{"n_kv_head": 2, "norm": "rmsnorm", "norm_eps": 1e-06, "parallel_block": false, "init_std_o": 0.00901, "init_std_up": 0.0423, "lr": 0.00718, "lr_mult_o": 1.5, "lr_mult_down": 1.5, "warmup_steps": 200, "schedule": "wsd", "decay_fraction": 0.871, "decay_shape": "pow", "steps": 5721}
Each number is 128 + 32 x the weight over its row's rms, rounded and kept within 0 to 255. Layers, rows and columns count from 0. Numbers have three digits each. The size before them is the row's rms in percent of the matrix's.

# layer 7 attention key, 64x128, rms 0.066, rows 57-63, columns 0-127
126:120181127100171154080145133095110141148140153156086152135122141090139114137137077096137180056169131190101130093109183157133125116136148103122130145104124113195056077115114178153157147168114143141125132190127161131120115137098073139161128123021212125188132144088137075086130122115103109086133103127153099108140138097166117151197152170142132105120183196121091113165133168109136120157143
135:100111136138174149104166143124106090151148082095100158163127139147132163055120125096126149153158159155098075109106076170117083121090112064133076129103163123180097093138157161137144160126110112089137097165168142154117084098160183115143081156120140078214075117157145110116121203133116100127069093116167165092134169150107155174145152152115111133056117181200147100096093153124138090125111
116:060112131157143089129127092124153122117152083129066085076144164109099163121111107125077134113165132158134089108074117120146121166154121131146131113090117127187154086126144120185113046133123176136090119167157116077163156197113146178168096128116099132159127125162106094094143064125097072110144139045137136075080071112076171125204155138099165123069089143139140147154112125116113096106137
110:063157139129102154100129147124068122147119116072094142154164154107100149140182144144137159101128145139122128212129123141142152152178099116064106113105063120157051103076123180135115099071132124169141160119116119110109092135099117179180197175150089065182083152138163152158125117133155134131131108101120167150146143108073090164110178069097172179142158150083155092135085149100135123135088
115:150054119178162087147127099102132150065105107134083150125122138134088157105158103092102123160116084136120112082194134129121131176191113119155149180134153137104088117144147142116149093092118147116145103139078182099160146195156064131164120188116168090065114087144136138177177116100118136180070152115149109148130167168128172159169135129119160122147156143071056067100132084122139106133076
116:177134158124123071065122096074119095131087114072107199153082058120099153143089118117098181176126099119097138138140139151174120131130134149144174133102104097086146098149114112125097165152171049147075057165109147127105141157148149126137094134118071142106115140057163121079157104171115208145107115146168135110136165161138085173105124082107084095080105094144163109133155091126115160105115
109:187128132112182109130084133110143081117153090106168091152133134140078130188142129174141131157132059120118184130149131123127139076165133113094148178124111182181077196140149148134098130184180139122128119110096155125107136194128094116152170125129116159098161166083086098176079107065112081062149202132112135077128138126098133156120166122109158156125142111062156146090098121198103120092133
# layer 7 attention query, 128x128, rms 0.0595, rows 90-95,122-127, columns 0-127
107:117108162099139140108162144092132097160116195133137142179140184185142162122058103143094134110105121115165117176160151088139129076118126114132164094179099120166134060129126138112156187142144105151146118138208108144139134167138181135181152117203090210189157098160091085117090112139161133134157142112117150173103132109050125129135178114148119179124144161107143099146115173066127126145181
133:113113122141160096166198163187121128099094157136101143095103140094151121126170139133082159136116119163181116132126119098063179140084095129103143137066135178144092099103140128181156133160178098140083182155177101077109169116096175150129112094127125161094131134091114130179089104148139093093166136130191080183121097069093096093153155153119150086083150080125165130175184092076105138150152
110:100132130143133112108165141167075108128140193110141155122139204070101128164133157142117070152132170117096082137136132120089101201103082095077060133150101123191123155144183102117120103146069105116106129100086085157069151121090131154130110175123102109104114155089142105150069129163080148136127136141139131130183108114055188139082156104129102098091138023114108121105118137165138129098150
125:125105159159160146152112135173119115132102116161116099087158178181073115088180094156158173090148139106160023129123100111134085144165126114091111143105099107173107159123119114144176115113091143149129100163031133119115126111137132074149123184148191107085169108148162115101156163128142151104138124126145068173138061095079174096114090128106156162063168080128090132099105130165157134124168
135:190152109116135149076095131178102106110039159094120129132108126199149121157159127081169131143125148109095139115123161161132106138121128142142119130085098129078135118104089123103109115171138092181110159108053085154107111114097128115148095165191115114110090114137157081110163155133135143104149133212064197118160161126195155179117127068141063155121114158117174079127123136112099202139147
108:159125138116110119125133112075145113147089058158154154125143154146074111143143155078111041167135125090148129106083124138088095160151131113158123157034098169127115141095123161101218133141176100171181078109088132122138159157155078128135165132095126136088138148126158143141137170203125113030147138140063137115093159061096124148099138147151130156115147154181126117087109160139131160136110
103:155180145093136114139142161136061132148125198188092091142087178147129137088146091064058185107154109117093148136182190147059145125137113142144141149162139113155118102102088102090182121097132161156072116116211127150094111130088125113179077138163113156160134089165133129096120128141128079157119111166132109130126099131113197130152211108146113112152135159111123084095167180108116138161118
114:081072149138143131125161141175192128088118147148161139099126129021058136118166138164088106127098119126192143115091118167111127144178110085120060094100113116186105129123128145193138097153107117124060165100096146129116120169100188166105107108125150117139162103113067101131114140106153057111120151069172080104125102111128153133152094176119117121090141126113189135197151130102147103111159
111:131164108124118152119065118094108133197129171116138118144167152061145106160127115112143140170125145110091099105115137155100138154162114095097110119115130084131127110065167163156108121121097074144111154154052174156117112057116099139171101173085118109096149139146115147140054113146125096127124166097149163175228135202074088130144142144114085154186163093117107092111165072156168122144081
106:111111196155118124142167146150109139112101152175196088141169130204089169106139112152095129115136076109178091151148115106151104155144167156155122098149171150167081111171092111192104088134153166122146122153169148128066144091107128115125097131169169095143126111178148101149104092096122140127157075184082048149060093154096170100173093158127137083125141144088087111124192119133102147109092
113:157163141147140149110108127050163119129133158123131195188106179172139103073165200093102146127121142142187124136079118126161171136072143158140076195120093091104137108133154081100085086096168100146120079118155066134116113122135143114130106135201117126100135065098127087120156114103110148147121128222101167125121121142183143127108137163155079107047120139129173110159093144115131110160125
124:087094123101203146105150124162164150150154155146131122106132194063078136108097093139073105137128120135085137132151109167129175147123122114086138151138194119149076140120131113199126128173112138113126140140255055114168159167077161114119124101100102110111156104111134118133084141133130075102145138124103136082140141110098148139083161093131122133119165120140166102127107105113121186115107
# layer 7 attention value, 64x128, rms 0.0587, rows 32-61, columns 0-127
101:146107174117187068159124169184131078126129213111128170126133129109186117082122130126086159127127147088126159115127182163141087128097168147129140065114159109108101182145117130122129213150082127094155102094136119118109149083094112127142108046115158169099089103142159137142130125198154146115182123114081099132126153218116154120155137087141100110106163116116114086117105123061127142085071
102:156084116075139183108119108091195107119126136113168132125094040155125093137119138135129157079182139168117061107108136090177050118158164148107128138092103144201155133174175126157153075164123121099130138138143119168180158127110112138137190173103094143148107110127161155102095161116091077102137086153129140059103096231164113153133152103187109132122127122131108139136115114118156146126172
107:102077149104151139161187128137112143105118114112106135180143149122084164103154133137100115149132148094148137133102152163151059100117140118165170119135114155126173131097121127123152130160180139132107122154141124146117110117088078095136106114127116195126127077157109140143062153157073155116118090116053112159172172255176128124121111065186127210105155165118183156166114126178107151108071
092:103108147137200148132109109104115152147109103141126121129074105127152102094147167128122164071195159111164134047103127124131138181060147091093160109120112152111162092160115103135098132150100136126063179103095094158130148157076102153133111096078108107127135130163103184057147145123167156105115084078154095145109206191156095128106136133100190118124116114157127165183151165138125069182176
099:143140101104144083086087098132114119141159142085120101164109085188120122132122160134132126101097113069121192081084127109117093102044071058142197196105172130134163102116069107144136145101169127182133118158097125118153152105182105148157138133116134154089150083137159114135143130223147127160159115139139161119107095116070121160091134102109139155158171174165102097100046143102116119149148
105:083108176160117117124134105143121087151172118129078141173119136163095098089129097145130125137160139144137133163114149166096152067148127144120132131081178142185160158120152103144139053089135126192143108125126129094093122112093186161172109151122148094154079127152144135119134153160122112188193186151186113121068190125155086079120139120122158183229117107130078048119129100138137163174131
098:167117112154120135091170063188097088059154157100154139133145150093142151116108107065145102132144131159210173093091109109081167088144138106136138137176160128061175093120108159157140219186137115093121113097140139166115124081141089127079147104178122162126097087151095120142111118119086103102112185118085150146145143132186172107152147124125122142174145168150121131054176109110124147090093
098:140174093102151153132111182148178089136142137151167195162173085086117140180102127130110086168102096091092129052171171200127100191119112089147138099106078117144140187119130116188100107141219119105147157119111128156106095145127128139105066149079139090138149105081120145126081091121132124138060145099131178157129080110116120146124125148159119118111100130127107132058161156126093092149188
099:137129069144102171140166132129135124108131147106132123134205165072167130134086141132122071145084191042142119156170113113105125162158081180123144117141135106119128164116182112143117136065102135136167145115119114197126135158123105145144172104156126076142139130140061184183158131114041095126083124204144116137135139154086124149097160138108165065098166143100081112163136138197159136137158
103:149119154064160157116138128093137134153187166161139111112132111157137164135104133183082139110094128138116170150116112144078065100117096139140125147139147152144190158107113128124076142202081093091147089115085142115139114202128137107095133089135153188061054167151178109073124125114133108168201102134145128147102096123093149157122149142174075102138131120124080098171094152173098172174062
102:106196138131118145146115134125097140126176195106069116056109145110129117135110062168137074073091065111132126164172110145111112141174138093131159071134137103137154111141150151181105120156136117126106104129086112134123113136073163166127092080080131085107128139166151100106098167125086188101104184134125090169192154077111149135068070137156152119103149113104139107122052095154082103072146
102:203152047118103150154153114081141119095114113161104150159142123182132172184144193116185143087142141129104117102073178145162122166132148179088162115168140165149157147189163095106100100130134117091160179128152149140130132116123154133185101178152091160199141129142126135070221135163179139167111159165110094140103129151124142103084158103153074156133128128171117136120122145151110127171074
097:152102136128200171155169143134116064122113110108113042155177075183178098089117095100164129129128120086190089174139136138110072070086131042164142166137060131155048159150112183102075121153186119085110126111102120107164116147095172111080155117125132130093131132133117132115143155134111125163153120154156156098115098093125146100108089146147121122134098078138138162152092154079116170136122
095:127044122111107147102133155091170117170159140131161180144111198149167120108171174116117073120128097055121145129104117138176204115112118060139115100146134126175120160157190202099162140186128181196155096084151084153142115111141160153105097136091094146107075132146132150054186127139114151142134116157130110137159113119098057123162132119152119147142123137126134087151180123135109133166177
097:074102168170121111139117137145124084093142115156145111067118076109103100164144124119119095124089110141174111139142092158056110108162111146118153079152157111083164131096166148147151133122191182115165115084145127159121131097155131074135151155123207135141157168124116127124128143106140123152155105137222197109177164155018136161161103135082142156182137094186132139111170136141116127125062
109:145117145154168112108161092099135113155147149163201153141142154158142069173114170107128060134165159168140135126078109122172143167121158106110107147162065112115169131074143135095150105143097125084164139208164148139122072097102112155152096094084099202140198190136105149104193133151130162190104103112113131113150110120166132158103153128109174102139113141142070150173148121128137103194184
104:097140133083078148096118143077110106099136141129107146106175112078183187141120180180140086103087089105097159136170139203110134127053088102124119130060146164071139107188134154133078135101116149134131091171129146137075177148174165106150102095179125108132146137095146159132170106122126087102133131103191094096119112146089156164131081048111161142145091160103129096140110127080154164122086
092:134090125129156129168102160164112104070102163051176085151143128135099089102099154193163178145072105143101082060159088162111140101075205091095135063116132118129129139124143213127141081154104104165149146129094150105118152123138164131070118125169096198117101078167092112140118176196134138167144123125093082131106112131145074111126117141077124184114111164123107098104132133126120120129125
102:166140186138112129113176149094086195163111101134068146126121158116140084115126130128136115075151116147106133129080166196092164150110154158061140177040093142149060167150114113069130150173218148131142145133158165141155141120126093076136064140108162119143150122098126134100138139097155085124146132162078104187102114158121115154132146096071164145172163115122118143069130139136162097179103
095:148115097125052125083124154102121126109135159108172118181100095087159134177182100157098196070140115085080109116133120178141138149075114129149113082211116149208131135158105121127146115117147102173103082125114145111100104108167081108155070112068083123127088127173108123158130121119124125140087143121141130104175116193185213160074108128086141131142128133115085179089102117129141100100101
099:111102081137093157159079082185100163117147125119062094137085106152162087164132136154134112137117093136102162058130110130123109115085142119104117085120076118099098186114142137090103132120140115122153161113161151089100105093108153181172072118088139105078071084195137073146128140070167123127135133117108181066174182068143142137152128152170130175122141109112099200102130126137127096179070
095:134186139084128121121131143152154132101116148118116087101088094148105115128094117145074117159110148173072144149121123121135098085202122156150158094090131124150112087145125078126110162162133153128105123064100173118083092131095096099048114087161156159157135177126109066179192141099113133124045082076131115120186081088146124148161144142120206146139155119103171122182154106107144126184182
098:133157150145095198131140131127154037145141103128130038184139149137099127110077101101099142131107055040176082142162161098122153152130130164096140127151150142163134087114116171118134095123125082169106169098146128153106063069177118147155178115132147124074136192112072183189108180143167142111139156055120123143162094141130120116154163130139137144101108135126090131125151128112095155128108
107:094175143079160116064093086101149114086159103075152086066120159143122146189125107172140106077194158052168110099114135159117189152132143164119103144102082166123138201149154110122114093113088076072162080106139153108113095135135157080124098133108120105104135112088105147136205103204093156126159135123134134137110150156083092141130122145122065073135125118139096137101129116131155144157078
100:127161056141093140153168147129145149149159109079155134121175132086112181118153121128119122124115150111102139085122097121168130136103168143086096157035139071138142150133111135150104164095114094130125131122135080163124084155142148152083127065153090129095093188050049132138104082155165161135109165146103142136158115102085213153183170105081124177134094087104092130099134098091068151105140
092:127152103128092112046149146083132141079103115158097083106161123126131075045115137124047156069110146202090148145117151132152120110115104088124158097131108090110165138101032097154121169106168134151193112146143071135134123121083107104085123080202121094136118075144099147095109094145122162118159079168170074148155123128164140145146162110170117118122145108150101122111163101072132123122103
100:150132132099041193131155164155140131126146082151146106071122168054086085124152130105155137161078124122164131062095124135121138149163109114083121167164143144111111093047081102141179172144080137134107138083121146154165150138138148138156140113112128173158116103167102110113131114154133115173151119089205133156147106099178162127102143158160200119159189149075150162093088058117098142153129
091:138125139103116112147120131115115108142098150076130134091136091084117154152068118122149121051084082101171148136119150212137153084090201173217097058131131090141158118156132188135094104123141128179077171128146107150133164153089148188169114141130097107121140108081099083108196124179148137071172163167129118151066135127190131117097141120094132119093164115122148080104128123114116122156107
107:121104106135090111136125114160158139123077193142091109147091088125090081195127108058167143062121137143109106125077123158110155154144061109122151134066147144195143160148159102123181117136086134125132073167096111087152077132104177066137087115112110133158107093108123126152091177145164094180086135132035131150142081094124137127135116086142096115075116104124154106092146144084096074088135
104:093113137092178147110150144127132100097183172178097166148158137104159139099187104103119162092108171166122091116097170107122129132208120185136081112152120092069128138129167122150161158094150165149148161135159103067222092077061121108092160131083143136069173140154138144113110194131084092060074117136127109124135156141080136151172136155141105137121053144124119119125125104124135140161150
# layer 7 attention output (transposed), 128x128, rms 0.0752, rows 64-93,96-125, columns 0-127
088:129201110096120106148113113064079129120114137104131119224139079111118128129149139160137105136119104186106092106077119091155154149102155086121116169187073154146192088157163048079136161113164099156111112127137168148162148163158134181153134092122103115109182144078137130114130153121147139102136125155122184111151107057089189126092134118109136076170083154142177162089131089162111164135093
090:119114144145154144122130089154136108109170174106093130141127150113171143141149136159101135131088124164102145154114151087051154065139079129102121152098115116082077101204157097123125000096083174162126064091127110106136094128128133111162084119052140088159074124102133088124132149193122125120139114092140118089085115135152149132127154109145180161162125164123075110149112123125181144069090
099:130135144113131170120127072131096140145136114085124154154130096109097141168092121180142177171116155192130116091173101171067141164136156090106126143134167169151152168160134113116127199160218146135097166125098173090163134144090129116119140134153118160120168097125141170148141131084120109169073195121170122084172123076100134122113134171117115094210114104112081131122066069062151115074149
091:181099104122131098121125097173137097170172080097152100105153144132127125090083103128131153156052134129102076112173111114172128132118133160175143131122155149089124128160124174139160144107128146129192070171092134167145139130174116106086154103092161080100128111157174117128082136044097123174100113147142134115137146075075137053157102146096149103113166147194049179096186146115163101161095
093:143125139133136126156090183096104160117121152184117151144138154076068111124130097106129123075141204103115100176177112068108078158115181132126110092153116145166160169098186149121164100199100072127094083112172118139097135152150133146160120097103176122107140133095148163159089116093185102124128145131112062165133112122135154037156143185134134051153088099110110142159128106125162081155096
100:153104115103143120126075222088096146144121165119124135132113124152137109107147146051131132119143121144109176135155128108160136139168081092165125153152157136091113125098157138113143110143132099128092123113137134167174106124091077168173134169229071085139092181171079083107162056086102043125175139154112162095126133112148102157109128141138066137145078112114179173122088144137098080143161
082:145133102114112196041165096108140120075118122103161083106153196101124145178146159158092168150148176161100126115111153155127168091176159098084131040128135112094124097081084075113155165138152138074111136179127139107140166144133188071149102158179158096113124154142130102103093160144170139164157145115110104038144092146113105118123151181109146137184142130101112123161112125134151122074159
085:128119172130138138125136075183103186130142103168154128107194125099081146154124087097153134067161193131126138151111093143098199144094144194073094133139142195122144114111163171113145095128152146147096141191164161115139089129102099160124115096120172166105129161120134115098179140159098096148151117183155087100076136157088180104150160123109105056127157106168103134126099122175169128061068
089:164116183084144138113111107104146160148121141111102129166109153169173105158128126136117127117145072127084178130085092180129160108110113167141108137058122104099136113067111153055105174163078096077104132157156139129072181092109150125145113152173147122145086148049146142092165113152125106107119111158119149093148147195223106163095127116139074137141158165201129116161139123130050159136144
088:054156128165104134136083155150053146142142100134128093154115151131109151187101142108129114117099110159142079183113199121120196102148136116103154147126100088105102102189083097139118074083155082126111101155106175166132070137179139130131110104155111119121141177094098105112121136121115121071095186074109164122202102102171115104090117104081140113171074080080156101140098086123128093136179
102:126145087167153060199056153119123131142119120128116126113102125121071205088131155098109125099113069103151137137093088120131061126101096127144094133117126100152116119162087147142142074069156125135119153154112131085145150105157104058112134155185125139093139148113151196092148152102133078082135121060191156139117133104126125109132101139149104126065095114174132119151110118151149095247109
094:091109127118128106106137106195152143155144129135154156117113176081146129107141155204100115142188134065131095118121097128113125176155102078105174064111054167097134155167084129096118096177129126096090128077179159111066091080108105162138106123173156120137124135195160151125112137175105156107146122183146147123105076106137157187199144137159181076107140079133106142154120158167132123093086
092:097180138094138094095076175127121097099069125097109139114128187107100158122122126117135102103135102167092138120144123104159193117154149144084127176112151130124095114197195095210084074136118107129072141054064087111144131175107057139081101115128111134123145116108112131129093113103164144159147181093098110090149140169137113091132132163119119208119159175126145100097090108157166104091178
080:094121124203180140178093154092056136155139099173043103151080104123142131103169139147088130150159124117098135166164150140137118170161141118100119148185124120130098106153130152199099089121112116106138090101114193179109115100116160153169148204189118102181135121142136094184081060142117128173126106143080155109101145123119139118154173094094181073105119115125149171115081159136122166151117
091:157124115083059205159100142138158174091107092139116160144136117117117140099087114095107124154115110152124128117044127117168159142084148128158143115165167154094081172138123096191148116083134113105108168160138160125189121175090065067085078134157146184184105095152134087062173132099169127130146138142100142081122128099178089130121118087145110105141090167147118078083096111164095156087115
095:125142127093115113124149117137139181102136143104084126125102151142110104131091155145101169143156110072124177109099118143095122102087127156164147100138111149099192095086065144111146190155145162190155096090183059131091212109116172149168156122097170123140082111164146131132161081150160137065097136168123147037115162148110159121083144076123082065090143150105083102095114127142105146106076
091:114197102092182154164068158153110153198166150138092134181139126126102164136097146169126086143103153095110114130120213121150070114163104149109117116103073123129205151156141106148111054102135094108085099170106187155095135116155158110106129121130144113173150168095169170106030119116130148133120104186108191074128118122150086158097154130133137091169127139066094132137141128131124127123146
091:100132137126117114122165168073106122146169104090101097121129163090141128142093157118138140140175186117166146084131159090123164127131158116158108202116122162148124150211121104139100091145139141081125062153215135101143106154139069139068147092121153153049119133156126117128181152097155074175113166143129119068171147118140142093089142181135156140096098140211131122132116137067143093190110
100:117164094074080131136154092165122125107149135152168161122105111201097158076134064164096130142133136167174107133169059090117128129092108121159126097187086159070143129062130117105130138089167117168110155129040169082142123130120153124143142116092122133139165113111138167192133153169069133147140106098211144171109156114088134109137137117186138088136088070081114135159132069140091115114150
086:116116153078119117100086082181166169095126098100081143148180129097073122117062194161172135156092191090100121132133124110105131143155161138105141132091087133104133116141134122204106112107045111166153126123162115136090177086136162101204152119105143127148125166138132157121104183205147152141090107138078062142092143090070138126140160136166141135089135104159137076138173105124185128133149
094:126155123088129106130160146108112155135108136100142133114125124156116083097107153074100155136169146104139106133164119095099139088120151122152163082167051176241129084161105163202146118182137117163129133099065060162111156107105157151146135087157133157095123099116146135161089156150115117135150136151111133237175102140113139061155121148127109104132100105090100126136057153068144170095147
087:126114133162182120124114109165114116076139107103112146072152103163192111071106120176148145128139075166199113124155099098096092139142145170130082140125034112153188145121114078138114164088171146132102134127086132081166122141157185077132139118088051120108168110150090140160147086087141152132146171120120121097056140175090133179129093121067075123123129108157126150136089107154112091119074
096:102097121121158130134093137118160146167079160153127147083118119147146101121129154139117073098157115117129157144112162096134122119071155153136037187137127107185112166062163146188161120123093142092093115139109135127071133146099159120076116122123082137147105128132132072076175092125141097204134124194071091111128139179148161130091126129107112164132111205201148075090143133111165175189145
097:159134149158128150191094130169101092112104155132174109168093105123125149144081137115137153084108096135112128137055123126064143168125072100133183123156170096118135082132134130135173118118126178128133159102255121136040134151153113132102083116120145135129183115148094102130138188139138117083140128139136135029147117162149135177128144127057128123150068151111119159134119136186112141153087
090:086090097105109121140122138126163075146145189145142132076102113129169103127105182177131148091157155110150120153130132107086122176179113130123087068210082168097121100165173091111168117125137121133113090152152169111094100109135101179134150153125119153172149172154120093125138073122163085136094083098117083088154068156109071103118164059138196072150139167170168075109172143154157141136137
080:117126124132098130182102089097130121141166112130193152141100119150100101093129127181186164168145098095119144124081037071109160149173146145118162132180140095102134136167108156156164187172110123151116081115092160122100158123136138115141141218109136177076144161106091044147106081092108115155158090132089098086144115113117047107145148124132125114081098086178135141165177120108133125121174
094:074105132195066082084137080134160103155129153115139133055152093092152144183135120156121123124173162101111133122138152107134103042116131127131121085069203115130134133150147114151124092105120140158154162192102137124090091085109130099130153117160170160111088123117169099053197144101142168159080137078083082156111188106096138144149138093128112196121119133159128104143177132094153138128183
086:142123153165136157166115209112105186104149137161131079140115174177085136096162109118104157175150158156136089148154125089165088176144093109095179052158153132203102140086129150084096172087143151131125048131116166141132096085112151168126125130149189071110099171097193135129149114118050105122138171125125119135154120083112139132099110107128137124085063134151089123094114100119139109122188
102:102123179143119043145223098084073161100135115131132082085108128148148124118137101135065192196126165093109117161178165066094120134158130099116123094148138140202135089116154110152142116099143146142108123114184182179093119101099129178121123129116118082127115131126113105169118163149137151100170119137080139158115122043099127085139129160133116095156142104103095166150065118189166154156135
098:197202118125089074136057082120171164115110123131132083137119102159098129139137057139176129148147145143138148135155031143185136128117097102135140146109124089097079086098127129116163126105103113092174149124165140138141131103149050076083099156099158106146115148116091067139130131114123124133129095160154137096119140179174153135092067093163103100190140104118040127113106128130155165076112
096:081111091170150173132155104093111162115178100149110156075110193124107093074084154113101156118092126118086162115140158145089156124100161169148093153108080069118118139066094103157120082143080130079111157186117095152162126097120154104127108122109160126131081147105103118160149093114107105115159113151165168118094178204148084121090142172129103110107129089166141179166128089156137031146184
109:092176133122041111140118127144116136133144059136142130128127133095108125086158117099101131118168177030119133128110139136159161115122123121156124111115159081164144116063141180081149170122183094136143132170131179114116080137193177182066145174144129119125183170148112117089130122118167118072116078126121140134169148129103085099129115134114091107156133220104173133122194169141079097165149
096:113129108175101102121140161142142144136185104181202147090102155098198117032157150095137096143166099099129113087081184082162122121146145168123149095143109130128172145106157167135145140074132076150153054134091129187126097110163167162136097107098190141134090165097123119120144100135159132127148107140090133148097146127137078143109128109141157126024114112096117176123175147120103079172095
087:150129135148113116201122146160114155117144114100125101164151167088149158168129132072099098151139127124132061132088094115085098112114136082147169094105156125172076183133122084112128130113117081060156121136109163139128102114128079089124109098140140159094103241099079114145121143142140206115153160180071098108168120114170139211084109125147084115136150156077174122124109142170129141069154
087:147181121120174098118121151062145157134104091142165106081146117155107150147143112138127114118108130107163088132137066157119055104172087197139147105061035131121085156061145129110104171129088131138115103163147115146127125131148078163073114161115111162139056125153127095185134098109056178130141077131183122064115131138127132125150092098151155087162114110085158141145140170155077147092137
085:115116142111121093151147086091124101168151147036110117099144115103092102216138126169193128093138153090155167137075099118131123122099083084119146171171108134084171151144131148098109146052103085173165125087136125113126112158110138150097101083073139197111186106098130130111081157070185185121099099128123122120181060105126101129091122133141140079132139150112103082107159079139126085118127
097:040134143132170094190087117110083160170131096060116104088107175154162091055129127119158135136126074149146147107153166207120126205086124134132101193100057155156127171148145133093130085081088133125160107108159115107152135131155096177136107097092171163118136100101145138140125150091110105095094130132134194153128147160121185150075127092084117125066107083135135131113115140128149091112121
091:112094113156137142116118130147121060098084096092097133136067181104109135099079116145145144146113134119113075074121148127106127085135150086169162138115156147143126136146038055099092182170097108093089142095151171083111152149131078102153171102165106125139135099173146141155185109178109110216175125119127088113138143061140115135071172131154165184151136163160102116117138115131077166157167
091:103112102160117127064157090162124141086115072106187179154127104140118092097145133152140192187188153172175108130126110148115167140099166130129138046123136149130092150108090139183123043157163173155099097126111144101198115200097140089126105122109116138109119124199187093114135105127098159177158096128107124129136148138080130143153124142123158090053088116104173124129144155088154112109083
089:170140138079165124146127095111140088063120116107113145129084145137117159101162129139142121117078102152148157095140088093161069088112167105131142092106106089130139129173162088146148156136101130129181134071062094085160134109094178156088168175136097085138134079141162156146116085110150184163155060171141155097146123136143130104130125160129130169141127181041147202156185119055117122099177
091:108100109110134144044122139089141099161142117103128134141120229129167110125133130174164166176162114170171138091078208123130185122152122139145142140106170144136116127115137061106104153166082122142122109138105180121126129179139134182134129073133092094159123091170103108157120107140068105182204115158146098103150121148077104195105176089107190127155121118169093121175139133089094163124140
098:128158148174101122152144109127145143093130123129172183140138081087102137193097145127169107172126136139140168140169138156111105045148093142169121129088159115167140102041173151134141147044152104146141097180062117146164099103137116071130148132064114121162131148102091089158140158097193152122099110074160054128131130106097056141122126129128071200165131148126158116121129137095144119123168
081:197110081128133148121137123104132143127129154119109110092141158128162099196117134117099106187135141087115167129161159135173079138055145110170136078137134135170156109146079126114207160138138145130162145171161133174151150084132110060227155163066134186143095105161115124133114147113136137079157092137109171147114131087099118148148125104142044136152159146162115148160186082161060154116122
091:114188122092112089111124099171140125072153142104136162111136123143137152102109089159154124119132142117091113082105165133134077138141136122112136090102095173132147167158115108092096153075185047140130116110193120121159166175091102103171108115096103104118085169077135175074106180099169139108160172106115103143126095151148084088125118129255109149122119152093176100120107127095162096132071
081:160126194126129120114169151086102163137109145144134079127081187109165119183159070143155079114129154087149117117179112130114105143114154101145094158072049099118130128104134170133093096107138087128177116097143098113121180131174130124119164090133070137097148148168079141183083068160077156133115134134138067109163126163134152127117132168182181096147141079115115126140135161107198106215155
100:136099158142137128179064195111131132069156121119140157141159121085140131117166104132135111104098123061110096088115125087156102158134146112137150126116115110137106173217148125160137157065119138104149144165074119138167074173166094112131159193122175151127146179117073085136093161082133161125172131070107119196157125136124139165198137108126144184192152151114213160143123148135147103100119
098:179116136195087129084153137085145132125115112146144159102129168148108128101122112105143151139195139141136084174172086132087161149124109094095128146144180134152070149084157112138150168126111127129129134058129072125152093145120116085115119145120063097099119080226120114150175170147097143142123127056155108111121119119130114081145124089159126103149139044163111102157056053146106171138066
084:096137144138129133166112082168102142136138093144118143126165085110131169122145121105126115095078068125111162137115102113100110229142120169097130115093145090089097063089089110081101083053114093128110214117138127125141155091094160162147093115125168048124132131093132140125158132112107076069139099096114134122111083158142114191130140066153076121138163087100088132194136075140080116114103
098:089113156195103109133125178155132068079121132147130149106200122067114119143145179121165131125135174151121177139163146130095134148151112107135105134130143075117165094155119116153123108155085098141169155124127042164131156136153120122122146106153078224129212153206098067107101168093181127096101109113092129097135061127153108147179112099111132081112166150137144124161121134077097152094146
085:116165128119115144101192140116061122160138123186125187115115110136118104142138115171156135125149065164151111085113137139122121102134104096128160128165097156110118155126137130057099181131133097076122112134128199142163126202111099130114140162162086087113126164140152106114085092110113093103170105079161183058159071100154058111113093079089155079112136112077142154138090073168058126092143
090:129139119130100129112201157124158098188109145168156155111115202055109110171132055149112098109092085115121115151107090158146089167139110121145116116095152092082084127142069080068106172120175108082169145165098097096115145145159099130090155147107091119126135163095098175070132095115142149147086143064144115127145126138118117133079142133141143109068164130225129102135157152131127121143212
091:109121157111128127126101117108079127169096110116142113147101130172153124209162043072105101158105100100098101159145128125163127114080142115102145116151166131096084106128138195106123110167078179111188166079151199140118173125081142204095123106132147040092113134155135125122127146151108134187153127171139162196118112067117113074143140109120124110149168171115145060111168152123103130137154
081:138133139154102114137107084046118124120123189166142150124142093103113168133142156081161155167085077178148120105138160190174137089188113149096168170051077109112158127167129095038133231154135152089173154150143135105169149153165134149159096138100122143142127129149160119169142109071132102143149156078103143139085153128067118139101110103107136129104154098073129104136127109114169106089157
097:097143077113056096056158144079147124146132114185087171166145122141112092125156114170118158160096155098186118112134068123099083082113149084135113142135163092092112142124146082136085158119139153112124131132083100096198106122135101051113127150097071109074075106113163132127088129076155137079069079090119158122101142128167086143138107148204124113077162124113127117154139122058144115103140
092:103117187133175104073124133113100151108092164127139123162150127158110152086101122098088120164129083142090120135148171152139181048167093136105098139130171114147116162168099080184095117162103149083084123087111149107123156122099119134172085151151152098095109100202187166098097188103037140147163141122143177150127165106170156114106145179155151136055092084080135107146135158128158099103139
100:151146084068175056084117138155085138145141075163102128119168175180124116117164118071081132121130122128103135153161181118129137109145153133170100169140104107188141111079168137132086075103121157133106068112089090117118082178107105169167160072112107119163093150161184088125137149166095097128115167173180155126070132139106185111116112065133139115182133154150117143143116155206129109167114
095:139090158135197166160120194119105121148121079087124156145074113141174103142124132081111132120082156124150159131146085145107110189083127111137115147153038130134115177093143140176059120133130128133132093123075118089166131165073147191102092132113150088097178142149115090192130139110117113164161118183097182120185136096146136097144138104168158100110099106182120034119108105106139083114119
092:149181124118155096124117133129139093206143137131100116122167111140164140036169080149106065142104127180134111114112128175163117101113172131101068198109194091114115193093143085145123093150121122084114099179115219155145149084093134051154124122071114128147133110144125161140122123111153133114091077086085136140141173129143130099122121116094173123152177110158112125101108122187102137111071
097:106143103112100220100129184151114133132143117132134136128159124144130171177085132174139139115096080109140162159158128135173189105109127136102119164175140120085088128120102156116133151100124098176181167145142133166102122143145081129181184112175121189110182154157116097092107105134158122173138169135111109065187111184046088156093140105101121164095138090101100062116170134064126147074120
089:103081091116151191106157114158093129183188090095149182116144158133143132142083162095085120127088096105108121114122190111132176158095147186117110078135118173169165144190070129144105147146109137134133102106143136088049126193212200154115127119143129088141148147082097204115118118097130157135162147081120156123167133112116130126148163144120141125092148135140132118115095220131136162173149